Each number is 200 + 40 x the weight over the matrix's rms, rounded and kept within 0 to 999. Layers, rows and columns count from 0.

# layer 3 attention key, 384x192, rms 0.163, rows 69-87, columns 0-191
216,205,251,265,128,195,155,149,132,242,240,185,218,245,173,238,107,226,150,194,234,173,196,257,199,222,161,270,329,102,250,271,198,182,231,226,93,188,233,235,120,183,177,248,269,232,148,176,190,222,237,174,113,267,198,176,250,210,164,201,243,231,165,270,176,207,287,314,218,183,135,203,214,94,139,136,178,182,208,179,271,126,146,185,238,138,228,277,235,158,237,251,210,256,218,145,245,202,160,256,205,84,294,234,177,241,163,181,171,162,225,185,200,178,239,210,214,240,191,151,198,188,225,169,213,187,185,169,229,168,196,154,178,188,140,212,139,99,263,303,252,167,201,148,177,167,274,138,270,251,231,229,92,214,229,270,203,166,169,205,142,140,244,202,250,225,240,137,134,131,167,141,239,257,155,123,160,175,107,121,224,183,248,213,195,198,348,186,206,314,239,170
235,115,266,208,242,192,191,176,214,199,152,280,233,154,216,144,162,143,242,230,236,237,218,161,250,209,56,178,249,197,204,158,199,291,229,176,176,237,203,243,232,290,171,225,290,185,261,176,184,212,163,207,319,150,191,234,187,267,275,198,287,252,199,249,143,194,200,278,259,205,262,179,238,207,286,263,215,226,219,194,189,200,174,246,174,198,184,232,226,239,247,169,128,233,198,232,242,203,210,207,175,287,191,257,193,145,184,207,252,193,168,190,226,202,186,212,266,165,311,181,197,206,290,224,170,287,264,192,252,246,288,185,228,208,251,212,245,234,208,193,246,233,156,228,167,162,264,159,221,244,168,213,174,192,237,161,194,165,175,296,232,207,270,209,119,252,245,180,216,233,286,221,165,221,255,124,254,196,238,143,146,150,157,166,230,254,151,225,180,232,177,185
244,216,281,150,237,171,179,240,234,207,206,270,268,218,263,255,177,162,119,284,156,182,237,206,251,199,255,193,175,226,219,179,210,222,233,160,240,138,209,231,258,192,202,135,181,293,229,214,236,238,162,242,224,167,162,228,176,185,189,208,182,231,174,128,232,258,235,164,224,141,284,147,257,105,144,205,128,280,165,192,268,251,271,130,134,195,244,248,174,96,165,199,163,244,215,176,253,162,197,170,288,163,219,211,206,174,220,332,208,246,204,235,240,210,159,197,154,171,213,251,210,173,264,166,252,214,268,187,140,193,198,219,175,170,179,154,224,185,249,223,113,255,173,272,131,204,259,226,255,284,168,274,232,174,177,77,236,137,270,224,231,180,243,202,233,150,251,194,169,226,256,170,207,227,163,217,227,243,168,212,228,168,98,282,276,228,283,194,212,254,165,224
271,185,206,176,169,186,299,204,155,196,184,255,219,194,261,200,190,186,124,124,220,201,164,189,227,167,180,179,263,203,193,206,161,141,194,178,183,271,213,218,150,146,272,144,187,247,147,254,249,122,202,227,166,181,186,265,227,201,264,180,153,197,203,141,188,180,170,246,181,171,272,138,202,169,151,220,259,130,215,248,124,141,151,164,243,205,107,180,252,226,167,182,273,110,215,227,281,168,200,233,217,202,163,119,230,149,234,220,293,181,229,163,219,186,279,139,170,157,142,147,202,154,286,206,251,255,185,230,221,241,103,184,195,283,250,211,208,199,189,114,197,201,184,189,216,176,129,181,169,280,181,138,233,227,185,143,144,143,198,249,249,291,230,152,227,226,119,151,145,159,206,239,166,131,231,229,246,194,202,217,241,213,163,184,211,144,176,209,239,148,251,272
172,185,249,246,241,219,121,184,169,182,123,235,187,181,167,248,221,234,282,193,240,221,201,203,273,221,162,228,126,197,186,250,170,245,225,177,161,160,243,220,159,274,208,177,113,274,255,261,248,210,186,190,249,94,236,169,172,166,220,209,279,223,190,242,125,179,209,172,163,216,217,153,217,216,177,184,284,205,193,219,143,226,190,152,293,211,154,173,210,145,146,138,182,193,109,192,218,207,225,196,171,163,206,262,150,238,130,207,171,199,228,144,332,164,147,162,197,184,262,225,242,260,133,190,165,124,210,228,214,219,152,256,144,135,106,227,216,246,218,239,294,182,191,176,166,185,215,178,138,156,182,175,310,193,172,169,166,179,185,193,173,172,253,225,166,207,198,190,220,172,243,194,254,132,115,256,231,291,320,265,173,283,178,206,110,226,137,182,259,298,261,234
158,181,132,231,211,202,264,178,102,199,190,150,246,231,152,199,244,265,180,208,256,216,169,195,200,83,205,125,271,226,209,220,283,156,253,277,238,272,127,249,168,244,203,257,230,220,211,229,202,187,227,220,162,139,241,153,215,136,239,267,228,252,235,147,183,245,223,162,207,199,187,244,224,194,220,150,256,236,152,215,188,272,159,102,187,231,249,256,212,183,239,167,154,163,214,219,140,232,121,229,190,193,185,257,219,261,123,262,152,268,180,154,233,112,246,149,222,301,171,225,196,328,215,268,210,226,211,187,170,225,271,210,193,254,140,104,271,162,222,167,260,190,282,155,210,108,169,152,217,174,191,207,143,231,200,168,135,199,244,137,133,147,241,208,187,207,131,219,249,204,242,147,187,116,144,184,263,154,297,190,165,158,165,232,99,193,177,164,216,204,142,223
246,223,189,130,84,167,193,204,208,193,164,147,258,156,170,156,162,192,171,170,150,158,275,136,236,182,117,213,268,184,266,244,144,214,236,260,160,195,234,218,205,213,147,158,226,205,201,193,264,247,155,188,221,229,172,143,244,208,228,301,180,135,180,144,164,241,170,150,153,171,150,243,196,259,266,245,180,188,209,221,219,194,189,304,167,147,194,170,280,227,236,158,113,215,207,229,261,192,177,198,164,275,174,189,282,233,343,191,160,254,179,188,229,219,243,212,153,195,170,268,276,137,194,219,179,166,148,152,232,165,207,145,158,184,148,250,149,146,135,156,153,145,162,194,210,191,217,194,199,254,231,232,281,170,229,168,178,243,216,195,278,223,224,241,222,200,204,197,226,132,204,239,194,188,154,161,260,201,275,200,223,164,188,180,183,164,208,194,130,275,132,155
195,218,149,190,292,273,117,243,220,227,185,131,207,174,219,238,188,202,271,196,173,204,218,254,190,196,213,201,189,162,212,180,168,217,212,185,215,170,261,199,231,104,214,265,166,212,239,235,204,231,244,197,123,118,268,246,147,183,151,121,248,199,186,143,226,190,176,146,195,194,240,179,213,189,217,243,230,231,139,111,104,200,249,186,195,213,218,176,207,220,259,115,208,194,174,199,140,146,109,160,195,241,260,173,206,230,193,229,189,189,190,259,232,217,190,195,283,216,262,165,261,156,178,238,176,210,162,207,202,198,179,203,241,239,219,223,220,288,188,223,193,229,118,148,133,159,201,114,169,113,243,159,265,209,137,115,165,201,161,180,271,202,273,266,202,132,220,194,274,179,113,204,171,243,166,228,250,101,313,161,245,192,187,156,188,193,178,184,137,223,237,188
172,131,188,241,200,215,212,176,149,141,236,195,272,171,195,154,197,204,150,148,238,166,143,163,127,192,176,159,188,151,192,224,229,195,175,251,232,191,184,192,199,120,258,140,229,242,236,316,202,233,162,98,214,153,189,207,200,177,315,287,109,114,277,242,231,251,193,176,174,112,236,227,227,179,227,221,149,239,133,230,160,236,168,141,228,283,162,204,214,235,199,179,141,202,275,181,236,160,196,206,146,113,169,156,202,211,110,280,93,174,241,240,279,194,176,204,208,208,249,224,224,198,144,153,241,229,218,209,246,191,280,160,208,145,203,266,277,184,207,183,235,181,134,235,246,192,198,245,184,218,183,195,218,207,272,204,184,150,235,168,222,202,298,188,244,137,232,203,206,185,185,150,256,234,221,197,198,249,188,221,223,146,247,226,253,150,169,129,236,178,105,261
264,177,266,255,251,185,233,207,216,208,216,219,245,232,243,197,218,283,147,226,235,134,208,207,123,222,172,186,178,217,161,230,158,193,150,294,207,213,145,146,158,197,186,195,155,176,142,250,208,266,152,182,95,176,209,172,253,246,183,90,138,167,183,157,224,197,141,216,253,249,226,319,194,184,186,179,212,162,135,217,93,280,260,200,206,166,246,170,98,256,240,125,235,240,254,235,255,223,191,247,159,244,195,200,166,197,207,180,124,177,223,117,203,226,191,210,111,171,222,232,258,218,169,163,236,221,242,253,211,205,192,180,152,227,215,149,149,240,213,246,198,143,146,153,174,155,151,225,188,224,119,185,202,151,235,244,195,208,256,216,163,275,208,155,253,239,152,194,221,323,270,52,142,238,105,204,145,191,230,257,272,287,230,149,147,261,221,220,183,241,193,209
202,295,264,195,185,175,262,224,230,164,252,199,223,179,218,72,167,204,145,153,293,169,236,200,185,272,195,228,171,191,205,268,197,256,193,86,142,208,181,224,182,244,179,228,242,213,204,169,200,173,245,161,252,165,208,218,171,200,166,199,75,151,221,154,252,223,160,126,210,223,283,198,274,251,280,183,184,185,225,227,216,188,206,135,144,159,240,182,205,162,105,208,142,246,183,207,143,290,183,159,230,248,229,174,209,176,178,153,244,249,238,283,178,230,198,228,131,104,240,174,148,215,235,269,228,211,248,147,220,219,173,182,225,161,122,354,329,223,223,137,235,125,205,167,172,249,183,226,205,230,231,217,225,224,249,158,69,206,155,160,199,209,257,191,207,309,130,245,245,151,160,178,264,180,191,192,169,126,166,205,244,125,189,203,172,252,197,201,246,139,171,207
256,200,211,238,160,177,185,247,133,154,115,192,173,139,284,224,193,155,125,211,148,217,200,209,153,207,164,151,197,205,223,216,235,166,207,184,226,196,121,164,130,141,239,273,186,261,174,251,177,157,218,193,216,177,213,119,194,100,259,182,158,152,116,287,227,194,286,237,209,260,314,306,262,164,274,219,194,152,151,158,82,205,164,196,199,222,221,197,309,260,147,220,241,235,149,237,189,212,158,152,230,231,140,182,181,177,179,156,218,212,186,134,190,201,227,247,195,174,153,162,242,239,185,171,218,132,176,330,216,238,224,171,210,194,218,193,245,209,159,272,213,164,265,219,140,242,198,242,216,180,191,228,191,144,124,197,184,263,276,131,163,154,245,199,216,127,239,266,143,121,228,224,176,235,250,244,197,262,216,198,177,238,227,156,203,101,221,236,183,155,203,231
169,212,274,221,193,207,225,162,227,264,136,189,139,133,251,240,318,169,168,143,228,201,180,218,279,234,275,177,219,192,138,225,133,135,208,228,279,198,164,227,200,189,183,230,199,147,162,206,203,140,236,243,168,167,202,221,239,225,231,175,164,310,118,242,177,138,174,97,100,236,220,234,216,74,219,191,184,239,226,180,108,177,258,226,266,160,166,187,311,201,268,238,165,110,201,251,213,254,174,233,212,148,207,256,168,115,199,186,221,196,241,205,136,162,132,198,184,268,147,248,204,227,228,230,243,193,200,235,174,291,286,168,177,189,144,217,199,280,266,216,163,139,245,167,134,194,156,136,157,260,233,185,199,269,228,154,165,232,155,103,241,262,204,202,246,282,122,204,165,188,269,232,271,252,209,219,157,154,161,177,223,164,273,262,255,162,122,227,139,152,175,200
204,141,130,278,228,169,181,194,293,205,134,125,267,210,172,116,158,289,217,239,227,169,215,226,224,187,243,228,205,242,208,160,158,329,229,240,213,246,191,223,106,166,263,166,144,218,198,171,272,200,249,233,211,89,102,204,170,194,188,196,209,136,228,133,186,278,217,178,194,130,223,166,176,248,157,186,232,180,121,220,236,165,180,187,131,248,237,135,157,177,191,251,227,204,213,183,186,175,182,161,202,226,134,226,160,218,221,202,235,112,159,241,187,280,271,185,245,198,260,92,251,257,158,192,159,190,230,211,192,233,143,206,126,168,200,86,209,212,184,224,160,213,206,120,189,209,242,252,217,292,176,207,187,224,175,235,171,209,235,298,206,189,141,164,145,217,268,199,234,204,199,242,185,193,195,214,205,250,189,238,274,131,264,227,196,273,186,213,173,95,240,244
228,203,231,191,221,199,232,234,266,204,181,212,209,214,274,249,264,237,202,214,239,239,181,208,279,157,165,160,246,216,190,240,172,231,160,262,199,248,174,178,152,231,126,175,265,136,120,181,216,265,202,210,183,156,195,119,198,143,128,164,182,211,252,188,208,228,108,242,178,261,99,192,208,136,233,170,172,161,216,182,176,176,217,254,297,174,199,218,194,280,233,202,162,202,201,151,173,215,177,242,216,112,303,198,260,169,187,148,245,178,212,131,164,228,151,172,226,90,193,181,141,247,93,237,94,302,210,176,184,202,165,210,217,168,247,227,241,171,210,237,241,227,198,254,246,183,144,264,220,141,197,156,220,192,202,193,190,211,171,133,285,176,198,259,146,159,165,216,202,144,245,273,205,185,159,195,186,207,215,202,213,126,219,210,203,271,256,164,176,235,169,111
240,238,268,250,202,209,214,244,193,202,171,252,226,190,226,253,273,208,169,147,166,148,247,161,210,236,141,186,271,225,223,173,185,162,151,179,220,269,268,219,205,267,181,196,130,300,181,184,183,206,146,143,214,307,201,241,180,253,278,223,265,165,173,178,207,277,115,145,155,141,207,174,202,130,225,202,133,194,179,221,208,225,195,211,253,187,183,174,302,214,208,205,182,210,239,186,173,182,261,192,155,215,153,267,228,270,237,215,207,186,175,157,112,187,171,176,152,233,122,264,182,141,200,168,228,204,212,91,186,154,234,231,244,172,240,170,211,188,254,155,181,300,75,232,133,170,212,244,223,175,81,96,176,160,149,236,161,220,230,211,127,230,180,177,214,248,236,283,298,222,164,272,207,261,119,252,222,182,197,227,213,226,194,179,182,262,169,197,152,126,267,153
294,244,191,238,151,231,166,136,191,184,289,226,199,237,191,200,229,217,253,159,188,174,138,197,283,163,272,213,112,192,216,187,247,170,151,193,231,222,171,253,186,163,228,217,212,173,196,360,229,257,158,160,246,168,146,168,191,227,212,163,185,288,168,233,184,269,209,194,235,338,208,131,255,148,129,276,190,199,83,261,278,163,205,224,286,160,235,243,256,180,194,159,177,165,205,168,199,258,172,168,118,181,106,189,215,242,126,222,152,257,148,216,222,230,278,212,206,150,242,305,187,180,206,271,151,215,227,204,196,196,219,184,156,299,243,82,186,157,278,211,197,157,245,152,187,187,210,135,173,193,165,146,208,227,134,153,119,181,235,197,272,291,169,283,228,204,213,222,248,165,185,183,205,201,173,144,174,182,169,149,141,240,247,184,207,152,204,252,248,139,201,246
184,217,199,208,230,154,198,145,237,209,154,204,181,95,141,277,177,224,204,230,238,206,236,207,164,159,242,97,163,235,74,165,227,105,207,217,211,275,184,207,253,234,191,198,176,221,217,178,187,205,170,169,272,234,226,226,155,185,227,251,140,150,189,246,232,241,123,231,239,146,136,88,207,195,257,260,157,128,210,199,180,251,192,214,239,213,167,216,184,152,214,196,192,183,299,303,190,309,115,201,193,141,256,174,173,230,214,167,229,155,270,179,160,182,202,188,168,110,184,215,239,267,195,200,158,156,151,224,249,128,126,225,168,184,179,186,230,177,195,199,190,186,306,177,120,104,218,247,195,157,213,169,283,241,191,164,203,306,199,189,235,172,239,177,241,182,232,232,193,279,121,153,227,227,245,251,239,128,244,122,144,156,186,236,169,202,261,175,264,157,197,179
256,219,221,214,148,193,192,189,164,162,260,177,226,213,290,168,264,178,128,152,253,275,137,213,214,185,163,234,257,188,157,222,197,205,103,94,161,183,212,214,215,154,196,149,242,180,276,212,292,194,186,264,140,201,203,167,241,78,298,247,187,171,149,184,263,177,131,194,155,146,176,183,103,175,181,174,260,295,247,159,257,235,182,262,218,220,203,208,186,273,243,138,215,149,279,194,179,180,159,169,160,240,219,174,175,206,141,258,189,191,210,159,180,206,209,258,239,190,228,192,195,210,261,194,210,133,158,277,77,222,209,156,150,179,203,168,259,206,260,104,165,195,206,113,181,170,244,239,176,140,164,175,187,173,260,224,231,205,249,176,136,263,242,227,278,274,184,283,257,110,125,227,181,236,169,248,222,178,153,213,207,195,135,158,166,227,292,184,228,192,253,173
# layer 3 attention query, 384x192, rms 0.174, rows 70-87, columns 0-191
188,245,234,188,222,239,196,169,219,151,208,121,349,224,258,254,163,261,142,93,140,234,180,239,171,222,272,212,162,158,244,195,168,230,203,152,218,139,152,193,212,204,151,131,255,168,191,255,182,271,288,232,307,65,164,214,196,138,196,143,158,162,164,220,112,207,279,189,148,205,101,137,206,293,111,221,261,191,222,130,202,187,219,180,247,227,121,284,216,176,234,278,186,109,307,235,197,158,157,159,144,198,249,202,158,182,199,187,155,130,183,122,199,226,68,273,258,282,185,243,131,236,202,135,260,138,131,242,262,190,170,224,237,133,187,327,154,285,199,194,123,227,211,142,153,246,176,232,249,160,236,305,238,239,215,186,211,210,156,158,202,145,241,221,247,228,168,128,238,197,281,227,229,215,271,241,173,135,206,237,125,242,241,247,175,144,206,164,220,200,250,184
216,171,243,209,182,110,154,189,139,230,231,254,157,227,115,239,225,144,229,157,184,141,245,93,259,205,166,313,187,220,163,235,240,125,247,157,197,218,119,252,117,259,192,195,209,248,229,130,193,237,150,190,188,198,278,201,277,206,122,83,164,101,124,256,188,234,127,173,207,240,258,253,158,203,132,203,205,224,143,204,147,239,271,268,281,234,268,191,180,238,272,242,222,205,183,155,246,311,292,214,234,171,174,216,246,183,230,147,261,189,205,163,242,144,229,79,93,254,199,208,107,166,202,306,205,179,147,232,208,261,217,194,223,182,279,171,85,111,207,195,239,225,230,190,231,224,294,194,235,172,247,184,240,297,175,217,207,245,243,218,141,250,108,252,256,200,204,176,149,156,156,248,335,220,208,161,218,220,211,180,164,251,205,117,180,235,198,238,232,177,149,200
175,181,212,217,206,250,265,193,185,273,306,165,301,166,274,164,215,142,157,180,194,254,206,266,81,221,197,160,118,192,190,209,182,198,229,353,60,163,287,133,253,131,142,229,212,228,233,175,208,327,270,177,182,60,237,197,151,292,241,201,282,135,195,117,196,84,337,188,339,209,126,228,232,235,257,286,202,241,189,110,156,210,195,109,203,216,204,151,191,251,265,172,210,166,187,135,137,174,165,210,195,274,300,162,191,233,185,190,237,142,277,269,229,203,91,112,294,191,330,323,229,207,188,295,252,196,278,186,286,146,257,223,214,74,209,306,305,257,228,177,75,204,163,107,109,163,264,188,255,236,181,252,131,241,234,155,247,178,146,217,213,188,295,155,153,125,246,191,207,268,265,231,65,208,204,171,122,110,175,101,245,187,315,85,185,203,166,169,98,115,205,207
170,249,277,163,195,188,206,172,155,295,196,209,213,220,216,153,121,216,114,143,177,193,214,181,162,256,219,134,258,228,196,125,193,168,216,200,180,212,150,251,182,264,202,215,190,206,170,171,267,214,300,200,220,217,189,274,267,234,146,218,194,178,242,181,275,167,106,188,202,141,110,247,261,224,257,212,171,246,161,242,186,220,196,208,135,265,155,196,156,164,267,259,202,170,162,242,234,227,242,167,201,175,117,208,227,157,194,242,256,257,272,155,150,167,212,244,192,214,190,214,127,185,237,94,239,184,260,242,244,207,171,183,167,221,195,152,158,141,251,198,122,237,210,204,189,134,251,250,201,269,168,176,109,119,151,256,172,225,206,231,256,191,155,150,221,195,274,216,120,213,98,188,124,204,169,179,171,177,215,116,235,230,171,236,199,135,169,184,211,165,212,170
224,155,173,210,223,176,198,287,232,208,162,162,180,197,261,259,307,150,143,134,255,237,252,188,195,219,250,305,159,161,150,214,239,226,179,164,190,178,122,130,162,225,170,224,237,166,224,222,234,175,213,143,173,297,112,251,213,226,211,214,259,213,145,137,208,221,231,233,190,188,227,142,222,181,201,297,242,198,150,95,181,178,255,224,252,220,123,150,164,154,277,263,271,214,182,164,232,187,220,190,223,242,181,202,184,192,279,227,159,163,245,171,177,252,167,191,308,257,181,239,159,181,332,187,207,201,294,149,146,272,112,214,205,153,187,228,111,175,206,231,196,274,140,189,173,207,227,230,202,194,175,233,183,151,160,209,168,245,206,274,196,236,236,187,236,117,206,134,195,194,231,218,137,204,180,167,193,183,150,191,174,233,215,165,275,238,126,178,199,254,303,243
215,183,118,198,266,200,166,178,260,273,189,216,110,175,201,269,211,162,200,247,180,205,169,231,256,211,191,187,133,214,191,301,183,252,209,265,183,201,233,231,209,193,185,179,193,227,171,250,202,167,246,263,140,160,281,210,226,149,184,146,118,184,175,159,161,171,230,243,166,170,251,181,256,220,152,228,238,215,189,233,154,240,161,145,229,245,283,207,193,178,146,93,239,283,109,198,132,201,252,157,277,234,223,162,269,290,122,248,175,216,245,132,218,193,232,190,293,184,213,90,173,158,231,193,223,151,217,185,194,268,135,173,187,109,180,228,263,229,209,225,184,193,219,147,240,271,188,173,198,234,206,206,211,178,226,218,208,204,268,238,235,195,127,248,243,170,213,151,195,253,135,195,222,238,144,200,250,211,156,197,307,201,263,235,255,213,240,162,210,159,211,240
214,213,205,249,242,221,218,233,206,196,239,228,163,199,180,168,190,214,271,215,186,163,229,283,97,212,176,210,188,316,238,156,198,223,159,114,219,124,129,130,235,311,174,179,251,166,157,214,180,180,220,175,222,215,106,175,243,134,148,200,202,203,225,327,173,150,156,163,288,95,208,195,112,151,213,170,204,156,253,258,170,207,186,172,149,225,147,179,199,99,106,221,144,272,243,188,164,194,211,215,232,135,176,156,172,169,229,89,161,185,227,222,103,182,190,238,180,204,153,194,189,269,187,209,160,165,180,234,211,264,245,267,236,175,190,189,225,203,219,195,178,162,261,172,147,279,229,252,237,181,246,218,211,169,218,212,179,171,132,173,263,253,169,210,183,227,188,224,286,178,242,208,197,256,131,205,191,189,229,209,172,235,195,260,254,209,234,157,175,220,173,140
181,99,235,176,302,306,144,187,270,121,216,183,210,164,208,268,232,242,209,181,123,220,232,267,131,234,231,159,205,202,162,218,226,152,207,236,191,198,175,204,228,204,162,109,246,206,212,155,208,160,228,220,234,188,198,179,129,270,140,239,224,235,241,185,198,243,212,184,211,177,239,214,216,271,139,303,262,216,268,194,268,214,247,217,182,183,173,235,198,154,186,213,273,276,213,174,108,218,179,240,180,172,167,226,225,113,235,232,189,181,205,157,200,213,151,290,199,232,202,140,194,188,188,267,281,204,174,246,142,138,187,261,263,223,179,182,251,221,248,109,100,234,284,130,183,231,140,85,204,208,236,265,224,225,207,271,250,249,114,213,133,305,208,164,59,157,199,211,295,210,283,237,175,217,195,227,234,168,244,212,154,226,222,158,154,84,172,184,156,153,144,186
250,218,260,139,118,178,256,158,197,292,166,164,176,175,190,138,160,132,117,198,268,248,201,233,179,186,197,275,236,222,148,183,151,153,139,256,178,188,251,235,223,183,304,234,280,204,242,218,161,257,245,159,168,236,253,199,243,243,238,215,287,312,275,186,193,178,243,245,234,274,128,127,270,190,246,279,212,158,114,192,212,138,186,194,284,193,231,184,153,192,280,138,254,113,165,192,224,176,187,241,149,206,164,196,274,157,215,166,317,153,270,160,172,185,212,212,205,207,278,270,146,139,252,233,205,210,238,215,176,255,250,271,199,237,152,235,274,155,168,127,157,225,173,224,192,200,163,264,250,125,203,259,155,190,165,72,179,221,148,220,177,226,227,230,245,103,139,183,189,294,234,225,221,152,213,121,239,245,95,137,167,232,201,223,204,89,137,138,249,124,213,183
213,119,183,214,271,265,207,229,244,163,246,236,247,254,252,242,263,292,204,249,98,237,224,187,220,227,247,186,222,229,219,235,291,134,116,233,212,181,175,170,230,142,215,162,127,159,244,216,186,177,132,249,262,190,268,226,188,166,213,242,268,162,184,259,215,161,179,165,181,134,203,175,139,124,189,206,230,172,275,224,159,218,178,212,305,151,272,187,72,299,233,192,153,166,234,248,202,122,137,133,278,171,170,294,174,202,186,204,183,166,204,140,205,192,210,179,163,181,241,165,239,221,234,141,132,326,261,167,105,196,199,211,224,224,179,183,102,177,282,247,167,199,259,148,176,170,148,160,154,239,141,291,206,278,178,216,285,231,121,213,193,204,178,221,183,238,196,237,249,176,300,198,166,209,172,214,227,276,225,275,197,193,149,238,237,231,225,206,179,190,160,227
135,117,155,228,249,214,214,196,276,177,207,167,168,251,181,210,199,280,191,136,251,149,200,149,306,151,227,166,165,226,206,187,265,204,129,143,98,187,244,252,284,248,192,160,112,138,161,237,223,276,192,248,165,245,145,186,125,189,140,266,194,153,271,187,231,215,180,159,168,148,218,187,156,235,74,244,262,246,163,190,265,278,202,207,150,199,204,161,198,222,226,178,201,168,281,236,239,257,241,255,279,226,176,146,284,217,228,217,239,180,265,223,155,154,148,233,174,210,232,154,192,245,133,261,221,216,162,179,230,165,161,138,193,271,149,237,156,223,180,191,199,153,211,130,174,183,208,178,193,175,314,148,181,105,226,242,246,162,178,160,277,272,180,221,179,184,228,218,228,253,231,185,162,124,186,317,184,127,162,234,174,176,265,223,170,232,160,220,177,194,170,121
213,192,202,248,243,218,219,191,139,231,157,186,255,247,119,188,168,175,151,175,208,208,202,172,181,188,189,255,182,241,186,184,206,220,150,197,157,196,165,217,264,360,247,222,154,231,148,224,159,195,167,164,226,221,126,192,170,204,217,141,239,184,160,140,129,209,287,234,176,112,141,256,134,280,236,222,222,129,61,176,227,68,175,225,264,238,193,244,133,258,193,152,230,261,148,217,163,216,183,147,238,201,195,125,255,173,196,229,128,217,124,213,183,166,201,120,137,150,195,236,218,247,141,167,175,265,310,191,145,152,214,198,257,193,180,209,192,278,171,186,213,187,272,261,191,228,191,135,248,186,258,177,147,186,232,224,172,253,143,176,231,186,145,175,268,189,189,184,174,258,118,249,172,171,145,210,158,192,149,194,141,205,74,158,159,321,181,203,177,212,237,204
188,252,257,238,174,172,186,146,185,154,194,201,133,238,217,227,255,148,228,194,292,242,209,246,132,252,181,171,189,218,236,108,252,197,251,201,190,138,256,176,120,226,150,152,277,256,180,80,185,149,211,126,234,263,223,218,155,253,288,108,134,204,182,228,255,213,170,169,220,209,131,158,192,174,198,242,195,220,124,163,153,222,207,161,182,165,215,161,320,211,247,154,216,185,224,223,212,199,229,183,194,164,146,154,146,155,151,237,178,166,311,142,249,250,114,177,171,186,296,216,205,169,297,198,221,225,212,207,228,212,266,189,174,183,158,177,120,235,229,189,169,82,185,239,236,163,129,204,184,182,245,175,162,165,147,206,189,204,191,258,130,233,181,221,192,224,67,246,179,243,203,210,269,208,200,123,255,202,248,134,140,249,233,265,180,195,128,163,189,224,167,181
254,148,165,133,231,139,203,240,170,260,119,248,166,157,209,179,168,187,164,211,209,274,184,177,139,232,173,265,242,231,136,278,177,222,220,190,240,188,219,171,172,163,302,280,177,162,280,221,275,218,152,236,138,234,182,233,234,183,280,229,199,203,165,206,220,241,213,254,112,240,168,316,144,146,182,179,173,244,236,249,214,185,178,228,214,193,217,125,212,258,247,114,175,225,175,249,309,153,272,144,218,135,172,166,210,217,204,230,222,212,266,177,216,137,257,226,136,241,217,235,189,256,198,255,295,237,153,174,223,152,312,189,197,195,204,118,206,258,231,178,216,175,224,209,268,210,209,114,179,255,204,185,131,221,183,72,203,127,218,222,213,153,128,214,274,169,154,189,131,227,237,209,167,207,170,202,235,279,213,150,216,151,197,156,165,261,267,25,176,230,174,195
198,228,301,169,127,115,295,196,198,305,204,236,199,180,182,215,138,99,166,228,190,186,183,197,177,231,214,204,219,192,150,209,188,184,316,255,180,253,217,238,271,195,202,178,232,274,219,281,167,243,244,269,20,176,189,96,208,108,251,194,185,208,190,193,240,183,231,101,145,140,62,246,201,235,194,230,145,235,173,139,212,124,230,193,192,127,163,173,163,193,197,187,274,188,212,197,309,234,279,235,156,161,237,109,210,160,112,218,197,172,273,184,169,208,278,235,160,110,186,162,231,138,245,252,189,208,185,241,216,256,244,259,209,230,201,229,129,235,208,135,211,254,187,162,222,267,232,181,215,212,218,128,135,239,170,140,241,274,158,201,199,200,231,207,264,218,229,208,177,236,240,181,200,195,290,28,242,207,173,212,254,225,202,229,273,201,214,165,213,238,237,298
196,199,166,212,196,158,176,247,151,276,180,242,150,174,80,231,201,170,169,224,232,213,183,95,151,204,189,229,212,186,148,146,194,251,234,238,224,225,258,237,204,194,171,213,211,167,243,192,179,254,312,97,157,247,232,241,222,166,253,243,214,148,130,163,229,162,191,215,256,191,187,300,140,172,208,173,152,168,155,221,118,262,218,239,145,164,237,156,154,280,215,195,282,231,101,184,292,132,221,312,160,193,282,315,326,188,241,289,260,163,248,144,217,184,212,178,191,202,219,284,225,199,151,289,261,281,250,257,150,171,147,233,167,183,240,242,234,125,182,143,213,207,306,196,312,248,245,261,245,188,206,189,168,140,196,312,163,248,187,271,217,183,243,213,212,207,152,161,156,261,226,131,210,249,278,114,256,278,195,163,211,196,222,276,270,185,126,163,187,184,259,200
199,145,164,230,203,242,126,260,147,150,258,235,161,235,227,124,117,226,242,241,240,219,260,208,184,314,211,152,232,220,254,195,157,225,275,165,137,231,222,198,208,202,237,210,186,226,270,232,215,235,273,167,158,209,112,142,245,145,255,162,205,235,216,171,158,262,214,176,237,227,157,194,140,292,268,180,162,168,240,179,176,134,253,172,213,161,252,204,142,193,178,251,233,129,192,205,165,258,176,242,183,222,63,274,200,196,227,250,188,236,194,167,225,229,154,165,225,235,177,175,180,179,178,182,267,209,246,180,265,175,153,169,163,234,175,242,257,116,237,249,148,271,100,199,212,188,202,229,225,183,156,183,163,253,250,181,205,167,189,206,166,254,192,193,171,232,114,211,164,146,282,235,172,154,119,202,187,133,78,261,162,301,258,186,253,189,186,128,205,215,208,230
239,170,173,199,170,160,108,233,237,151,182,279,199,118,163,232,180,167,184,212,173,136,248,163,233,203,262,251,235,311,155,152,176,224,177,246,253,188,142,159,162,214,223,254,195,252,159,290,204,193,265,128,193,163,177,181,161,290,203,224,163,177,263,204,215,221,175,200,189,221,275,244,230,130,172,207,192,207,218,184,214,210,210,172,265,184,209,233,175,126,169,229,170,226,140,214,190,191,309,213,227,125,190,223,206,213,202,223,135,260,225,210,266,189,167,150,133,148,255,136,212,204,235,163,222,143,121,158,177,242,176,233,212,273,223,183,292,128,118,177,183,239,158,208,191,231,193,200,186,243,211,227,196,270,168,253,233,137,177,164,228,171,202,232,282,132,167,176,239,238,231,226,196,254,178,194,131,303,160,187,138,200,222,277,181,170,162,201,184,182,294,276